config.toml
d_model = 128
n_head = 2
n_kv_head = 2
head_dim = 64
vocab_size = 1024
norm_eps = 1e-05
attn_scale = 0.125
tie_embeddings = false
optimizer = "soap_variant"
beta2 = 0.99
grad_clip = 0.5
decay_fraction = 1.0
seq_len = 256
dataset = "wikipedia_en"
Each number is 500 + 25 x the weight over the matrix's rms, rounded and kept within 0 to 999. Layers, rows and columns count from 0. Numbers have three digits each.

# layer 4 MLP down, 128x448, rms 0.123, rows 0-127, columns 192-255
501467475489537531504510515530533510497449445500476495492518467526456499478515523523460522496514504474480510512536487477471461537476461513491499490514491496496493495540551501523473494498468503
505494542540486526524525530475469559485500512484489480449513469504417504461496508506540495498504472433479457483502497494509509488466509476512489488485501484482536446512486518564452491515489508
492478488516490493503505489512442465459526549495519505516504518513511520529469519525516477504469493510507487527511514498529485511486443528495509521479473507529492548503458517528484481492506497
499495447509521495487519529486512500502493501481474526484535496489480473518522528454526484492489490528535504519507471486475522506450469520441516508507506510490504491477506559480533534485551517
535493480501511507496488514489479484524518511421478506503549478503492497480479478513476474480515487540504506517495508499487517509511511492513489483516517468532461511481477506524488470509519469
509476476525476458510503499511495518541526479500482490486489499483465540489501522534495518531523485513501517503479508521502531483499489511488509539496519526550497481492479518489500522526511496
486531506476463538522485490496504503493469503484479530462484518546524529529495518555493485486479500523514470522470508480479525490530523471461523461455533517523507513502485489538464493502448510
513504547468465504544508464504478498488519520488485523502484507503488518473470484453493507494492499510516509516485487529515569516503468520514480521505510541467463509493492517485530523470534473
460492510495499503466474520491523539480505550466471482503490504512534529475510527530518521490491491499492469521518515519493521483517520495491488558497492494474517514467455490514476536489516514
489515462541485489483501518480482493520541515483523505483508481490507491510511485489467489533475445511470493451479459476510495501494470506518501486510548480496491515476547498487503496446505463
498501534427474472510475505479476535442502502517498530492481502508508495472519470514487485542508491514495492508516495507481492554500507525467504495467436474517531522471482504509500490523487531
526487499507516494516569508462501472512507488503461507505456483555518453494462508550471500505511469488496511500488488534472496541490528512475517518521485541462491524517512513532445493492498494
494548478523487475482500501522525453505442516467515454484512471504517513536489488487501513525543449506549516488492488493492464471479489504474501516500521488474529501529507477493513476515471491
523508548523525494474509508474505536455519480512513505511487464490487477490503528550495472511489480465518518493494480498512528495532484504494523472457477494459487486487479516496445511500479516
476534487514565526460495525521512499465484498533510489534522505489514545484497512501452460505489497480499472538525499541497517523447495492550488475488492531518532497484515517439502469502489497
479448496476513502494498483530526493453476479502493463533527472500484541506512472524462525485543510465514490490516492511482550524486503477489494528478473531495463512507498522538474455508465515
492509467519500503450515477467469526540501438502501482467520508462486448500496514536564480458470487527529507495495496515496490520500463558504452498461504472477461528436448456512444490516485510
512539543502522522474513443531481514497499499502511516517577502479510511480500502528504521499504488529495504513463474496551483503459473496526492522488471536510449469498495505484495520495526500
519497524525516479515467485521555518540537502484509516503481541483509467505530509517550465463510495515482507542528484476514494501511483500499489514495468483477515466507509494495490471510550540
491513511489496520512516489511470551498500503456467503545486539473507530527488508477504466548518531473512427503500503498510506495461475479489494456505517502475504500497494496502517508499513498
476489459491473500512522467526498521522502534507484479497498499515494500507529473514536507494495472480483511509488510480495533531524505485442522481462522539527498473437522488526452536471493465
516528441530511555506470504491487462477480524510484503507554517488513538528470520505482465482491470545548492551569513489516496567532511508509540500428517483483532523506422502558517490510530505
490517494529456495536465481491500499476510489490518466497510459505500491481514504518466491539498475439523510542499494507521467513533522509513491476517500463486521510502493522490528500477474528
514483485493528501475481478504520500518440495511483557517518462522506533467498473552541473442486529533499554489513468513504510492488492469508506500528509504474514500491520483508525504484447471
482460483533510500542503546492522520493500478484532501507471472462466516493505515494523472579525480491491475510541496492488504498537515499476523544481489483499478533512511517471491510514499505
481515480511514523482475530485526482476496474518514502455474511510512525488464540552525495550477515488535472488503492531477443520481502497536428539493511514496468524547524526551494483542491451
502530543505472456552465572484488484459465540514452514451504487459488478497515515513505533469483487497540514499497455457510486516518505544550499509508504513521520532485504511521513436525511536
482503521499512466515504484482493515518491537555526491493503480545498505501470477506467503499480459495572467457465485486534504477492524481476539523525500530487489551536482535469471515507506507
485481528495472476509491512548549510548492462490519523512512502487503472558463462473516471450502498522480473495450516529494514504510481471506466486493501501495471504477521445509509527519520499
486522532490509492470491470533475509538520512484539503489492543494459479488529520496478495447505473484498489558481497511510461464500481488532468481550560519499457463511473515541500482509507498
511510504521485486530517473510497474516458516515496460509532485524475509528489523505462492462486502483505464508521515500499476500528520515474473488492498495522489489493486510527459526471495483
506493539526501498459473512512496493452484489505516483529496539438495481505496485476497476509549477466485515494501512496493486453479491485495490527493496502473541499500493494524497485499515471
444493480500455491540497516489543477521447477492468447542498473530498487505499503498510513543503477482480490465548462481468485468507457493487518505515494518537510513483480502514423488486482478
524485491510505510496496504498539503465518538518503485497476509472511482524528475526468486476494499515509510481482465517518490448474534502520519488445508489493474471529486478516534495476463505
518509512483488460455484488506534498525548502524489497508513510494509485525472524528515489480471512503491487548491473431472533482495507529496507471475498470487487485503453521500516490508540505
506499501485475497528546534476505449497480501520441507511481540511521492508504494504494487501506487520528517472533495463520457528516466481473515482528500467472493519483494475483467488501510458
509499506440489521503500462520492480521518513511524501523477471491497502525477482515464491545496510563541484510466535501479519493501544548460500464511501550527489500475526490471519535497502524
535526499516505512501552506539505482496510478482499518539491493507499502513462483522480540502526473484480493532476501487482521477482511493465515458508531535481507512516530515489489475473483501
536502507494477514499523493510529457443510474526489471517526411527517474512484479545490486505493502535489517504513494503472483478462502518509504482500536509500535525554475499482460510510520522
509485471469481501508538500529519517504512507495514468501504471528484490517475519491490459478490526488485465508493466456481491505503521473533479505503531514507529513500563428541508533519489510
442495506471491517519459510533495517521510518527463481478496472515484478477495536481453516486559495500479522499519489476484499545501482520470497514515500491493501527544484508508506467510493519
525472484495525496520485533504552535517491543517494474519509519513519491509525497468493494478518487519544512518433508511472575500518525513485521527490516512478481545510535495478491505489503499
512524519436501535467492488513470480488520515462558501535509510536500465473534495522425536516489461507485479472512505473500477513511511439495499512515532558507513468530515542524479540521484490
512472467483520563498473461496537517494494497511508517504471499516510537512469500534470471544501517524524516512546516560464528439519463486499517523499538491478496473488518527504519472553500500
522524496494447507501504497544535463492484507531487521515478520500484551481535528544493481494490555497532505462515517512487519490528490511520519469539537521517557511480469511523490498488511489
449487525515524500497477583481466462476528481541521514480514514488507464491501514490468496510466480499512497466484519508529520529504497496514495453491485493497526495522511495498483481462512515
523511492553497509506511479431476534480541485512525461483454544491501518509495496450459541526491464462533463511467478508498503504481448509518486515484514527494457523515482496516484485518450502
523534507472479475524484479494488494551484494481474455482506476524517507474518480452499462494470483514487525480464517500515508491519491500471492522489492477495492492531470511496511501507502474
493504508517470484524550536534474500468510476462538493550489506457502514496510531480518519519481515534515498493502536476500471509490476487519494497531500543480554477495536512496506490485487466
487499495515485530515523498515546504546479490473485511476531492488465521524499522535491483519517521487490477506519461488463474476570504480536492483537499469449549480477497509513485513534530491
464517522524519494503488543451483523449513515455538499505503498554512528517511496475525562489551508475498478462487518444500529508547480476467510526540465506481504542481453471493538480512492533
463519513512542528478509476478520525493550521523487510533518515483504529533528465502482543428455498545495538501438527544531529486526511552504525478484463506476461462488537531529506474482493528
470500530516534507511502472473468494499536476514483481469451457530502541483515499514534527491478482491482489444503506481484484495529472515480497501506506494525538505503488500492492484504486521
509443431529512516521519500464467508488465547515502497481474513506579462504491459521509530483479535470509443490514447506534532537503477479506498472469505496483490519491510502496498468517475498
466508488530490530508493500507532498473520530496508501508478457501535527492509539544471518504471494490535536496498488489525501523520486560536462497487470528511465499500518515504544467465513493
550475498497505526502500487548515527487489477521495503502514497493478492491538457457512492575470493450516507497531541506520501504506511535529517522522472478515489527510537506521499554489533519
485544512518491528502484520528492505495469491513503476496526500473508510516504447445485480515456505510494488520515526497503512545537490478468501532533495491498509434476498495454465506519509457
492524480506461497463423474535518479473464469507539477507486500510511474483478518495556518485488504473460514495543517450492444467476478489482532497490536480501532503538487458469481508552479509
487514509532510510472482562541511523531534480517526533437533494522520505500515481487493493550496501500509461515496504527489524559459529480540508484493527506486469498477485542504522534572496505
472473473456539488497496485474526462492519554486472446518537478497479508546454508505486425542493505446527466453509501500467517497532455493452531519495515511503480478483498478498479490513494511
545505451558453515502549515521479484538489484464501477514480535509486473506483513448537488482470461478486483513508491477467455499508466501477462512495490495492536500473513542485510526479522498
467532480524515497491532496505483437484512486516471518479528539494464530536469521519504511510491538508485522525542548484508477506554525509478528482508493537520514529485473558530489494493470518
488480510520493522467492460500514525510513502492488507511478511544510504513473497495533522530497510528505501517538523523510500485514461507557527473462512483510479485501468497508514477484492479
513487482502476494506470504513492516568476518485495525481521493517504527506470499453495516517529519488473532517512499480432502564521526543532553524494521471551503519465491460490504518483524518
559524490519547479530496510471470497493458510515442526514549507519535488493494484533478491532515543522498508522522501501537573522493501497531482479517499464482532512485498550496511445508498478
482495471534494484485529549436508499454484511488474494498486532493496502556466523526496524533500506466504463484474508492497489518522474487451483465514501496499541497448487517478487493478543436
504463510507484526468523471480530517478515485501463525491515459444505523514508536499508519461501471496442506490491481492464502478482462528494515473502507505484542496470489493502454490524477492
511482501500513496486532490444532514516469497484469507531515525478457462523489557472533509508546528433498544489469510538470500506480510459526529517512495518481536491502503501477501490497526528
521481508500468516516472506483505477485453494484482494487524505499492486530512470501490491483521466466491528457511514518526446517497480477443452544523530492501489534566542516522482506510455453
484473469497489491491475512497496512501528475550522502494452531489519486475513541509498506460526508494485512507509532495503535497502494481473498485490491484520531488521493484482515521446532494
492549550501492496507521464495510506542523475498496448486538488500492540504493521512481497467492489508514456495510483473503443507472471477515467488457490506464507504480520452505501543519484508
547503504523505514507487522513472538489510503508464505543527450493502499485557516528547499493514529520551491471511512471515491526475468475467507467486499525514498501467511511493491489523450512
543492495486500502512481488471524503536492494492515554496498501554494490468497493504437460502510532496519487506448499510492486501485494518468467516466501511505563533485520521472468516487456504
476521512486503460449463529477499503474464520497528552501532517469525520520466514520507473458515517502516513524508533486530533482479529507430550517511514485496513521510475489472501468487486493
502491493509482510501534435506503519482511493524515515549513497522513512537516534485507497483504474471482515523472539475527510518462461498553430526505510491477492530477519519514493523489486499
487450518447470493488485503553498532572558535480497507507498492523490492511468484510473505536538521500514556510487551525514531522512515491487508492502506506480502472489496512504519537508511580
457527484527498471491462541527474526473476509539546519509490525505521530485456468531495535525544512509512555483526482549484513539502512481537525534477523472496494483499468530490479493497518479
485459510538515487526504524505458461474525498508491521532521512488513489488494489507511521529488519492500509524472502503518478528493527477515510481473479514517507495509501540523487490503505510
456480474453475512541501497477493563536485494497499507487492479494466489478525454444548517462530467498506467481482476476499507489494488499449534471505471473504486518543535544479493515493468469
441460538477529449499563488497463483545510475524533507437528516547482507476562510532487499488516519500495494517539507529497486536540521465529476518515502518444454552511554486554535523487455581
565487475496506500491469518469495572451470535506476487493522544469482490509491507482508450487457532475488537514518464523475509505496478511526506476471495482520478558506493526550499427505546496
502501475496468497562481486472500483475475508504514484505473492504504488470454503498474540513543483493523506486496498541449504514513523508469529536488524466489501483507524506493462518528490487
526489527499496534417520488518501567496524501483508470487470455479504508507507473522515546542496478483528480519551515496484534511516535490513487532503509498466510491518524542523453522479512522
470530545499527495476512505494476502485491469471549465457470525526460490559460475531505475477496469469496475487510505470517514455465460493559500510513513526492504478535508509522531534498473492
525512486456498492495505473511553513451462511489528473521539489524459522527497485517506529510467547544508512530493500485462459510511488481505455478512533477497479510496479502479488507502457483
526562471539450487504513509497511538528528484499525486458492510478493504550504521446520494498529496484501507486474534495548479484563505496541505504536501555491485487515481482512524462499534473
513472550488508509484500511465502498478532462510531516512529510522470503462518517520513508472505513519438476514492475510494532550525514523487512507482530469526455491488491478493499498499546506
492513525476488503537517488494444506477487486484500506514499485531458515481485478478486456538472455465510478525506498497497483525473486466447518509497527496547487501498534503477481533518535517
495471554496489522479520481457501497504533501513472500476478504500506519523531557533527489463478493485522452496508492453520483487507520535565476546494539533514498536500533485538486499511489541
501502477524509508498476496555481532491447528525536458522493519480514502513526481454504495423451499494467504477500449513478575441509488532507513524509481510492492469503512491487508498499496492
483476528529508483514539481496479514493502452479514501512492468539494492469494490486496500507481501484525514506525530506492492466508517495534470497487524531496560545500466511489470522583531480
498504478505498478511522500507526534524450520472488496491486507508457480508505505518528490470472539488499510520488480469508495505466479515494467518489457502510501496481538493489469493471527486
461491481543504517518491521492510489467467525528479430522516489443522519516475538498504534503467501490446533539521523514473530507525491503528530502470438468503507495472551481483471521465484535
478548503516531463455495536476486510530488517479501502484529548474477471515529478486496496507511518502544487541451496465496483479513500500484522528507455489530507489496481530520511464478508504
462491505468459478506474492471535514464461508499489501498524493527518501526497484482538533515513509514475495525485519490491525496458486464494444504518522514497459487479486510563444488539479502
507520547475498498491484515515493467512523516538498523495500476484442505500518488527475491519505520498460502470503495488476516471518487539572485519490459487503528521507454511498501475469486476
493476426468502464530480473502519506496489483535467480536481512503473502503467507476465504464496549519480481471491508472513496489466499467510550458503513479509500496483487527518521483475514504
479466493499471505483527522511515474497479539517522494479525502476495490510458469497523537514548499501520515536478483501465519452494505458439548465491514501465500519477499476498505450480497525
497487480506529495513492464478511518548499543519506509461479525447501525463487491503468517541476518512498492480538525479464516526554546540512475458498479490446484559490504460520497530472530507
531480509473536500504498517445498518500459519488498492506500500443529477507534498551437535491530510497512503502495524497487511523503470506522524506514490537531515482505548519520490512510453505
474458532502512484505482524496579518468518488520512522538510487530529521496492536488499444470509542493508519496554511496487508478463504528484462469509525522512487530493497517490456520521475475
521509449484489492478485476503498560530523494532474548529464470526526531443468478520479499507476506529498458462486478522490569536548486507505533542488507487537480538501523527514510480516556524
509453511487451475486503471480540472528452489507508531512516486511525451539511518531498495525514525533503495463482501515476491503484539502490485474492482452491495534540524519502507507511505502
467499492498522540511488491538515501487523523493471482512521524494502471538501498494471493503470489503557518490523489499508540528497482473505464519479526472480445465481515487510502488516502486
472482506465528510497544494518542488485536486488486479531491475475477508519510486502506489489523491492507467516487508515488496508485504499534452536506514464503489532511426505524467473540478474
498521498471464502501490514489486497529526532489529489510502509475537494517539509518496506525437480480524499530522497531511462460479501456515525520496518520539483507503486503511526512505518505
490498466513510486484497473486467471496520457482545512552518516518463487508505483473440498516486438475488492511469467524506468469496491520450523510511504469479529503499534529512477503511473531
469533494484483510484478483538486527504497509516524511500507526462478482537496477488500490495488518514486483445559462481535492522470495545507470489518491539488504461492479473561526543498452510
471550482461486463508475538493490465527481473530468464473448555514501536488492512479489526473476483534512497469462520457512490533466487525483510509524499515494482511515437458505479504539481486
497512460502514558485514479513482540540506489478545525486488453476473504526496505526530532544511521507527503502432506511442547514469504528496512504474453506491484529537486480478504517491472478
473532478496501524479471494519515515505488495523520506502524466468512519496548514521520569467519514495463471503475515483486511536511503447514459500501503456496462468511529529505519476487526509
473489483510496528498480508478499569477534502487535548490511500491494501506500525515486477473500498498531503518529485508516470526513475487493503517467483533502470495549440489501500533480465489
539504529496515534515474536486521494511501502470494505464491504508502487519499524495497538501485531477473533515490488469553500525490503519481513494486531447521460511497521476459473483520511487
470479531501468488516526491498479476475523525472497544514527523519467465534536501492536497478517506525532514519461505517463505520502498468457470513503495497455523518499483492506504526461471496
497514472485488496503516472527505508467447502511476489489514468472499480530496536527507549496506522433458509570448490485486498435450521463479466501516467506523520494528513497451501519513522470
535528521483526503491489474460495504522505488483450486459501511503524496474473476558496452537561554501498535487517506522519516548479491533556538482493472480517468516497535478506470516442456539
525486495523478487515506466524523506476473521517510519524492474479468473477486485455523478504489497525496565578565512507512549469541498521488465492480497492476458479474497481541550491517461469
496467507520478446551482497481539505505487487502497514562524483515492484477483495520444531506461528500463506508543486534469490484514506493447503493484485467471461521501487519521481490492532521
451516489536529501510519499478550493520493476498465535511591480544513491490505536492499482538469477486517467546514507462501463437451456553474475502454509477467471504492481500474484526544482483
497503464460556549473493487504538504465499485519479547531491443480530510490489501506477512451512447495479520482498491495506487473517478531505461506486457525452535451517478523488509516461518467
488513493480485444510506453520487499523516517508492482492529503508488464484514483485466497459482536513505492475464532490500447497527507497479484503547484513504553439520500511479466472490519506
476518498513466510480519498541487509450519488492491536540498489477495475490489463477502502494515500497524467549494501510563488499502509486524458500514491514518492467534502468496511504526528485
492473515525484516503531482505506440505488445487479483460477506542500541507486507545520530500553491522518483488506528463515514526510488521512451523508504508447493463512448527496484521521489464
506495506525498504441541448464519504484476546494479534485499498487467532495504519570516475468518536505471513529490464485502496529482454509459475515456506525527515452528507495514503516511518499
487488476513494503499498519490549501494514526509495525519541495484481474493454492490496513506528541466489528517540495555476503521474487478449489540499496454521469540477495484464491491513521466
520485476553472514488491535499520496517484526511534510528490514530492525483516487530573521500527572513520536488446528495533506482444505504553501467489511520538511534468535502523454517456486487
513439485495534554527575493492484506479511459498467516499494499567467504513505472535518465479502499489468496520506508511500468523549489457441507500482496516506530492507477481482488509456511525
509525492484491505463472486472504507525510542534493495485509524454489484501501512452507470493537497511464472469522494478492480478453483509524512489533497537463496480475550499460496489500518457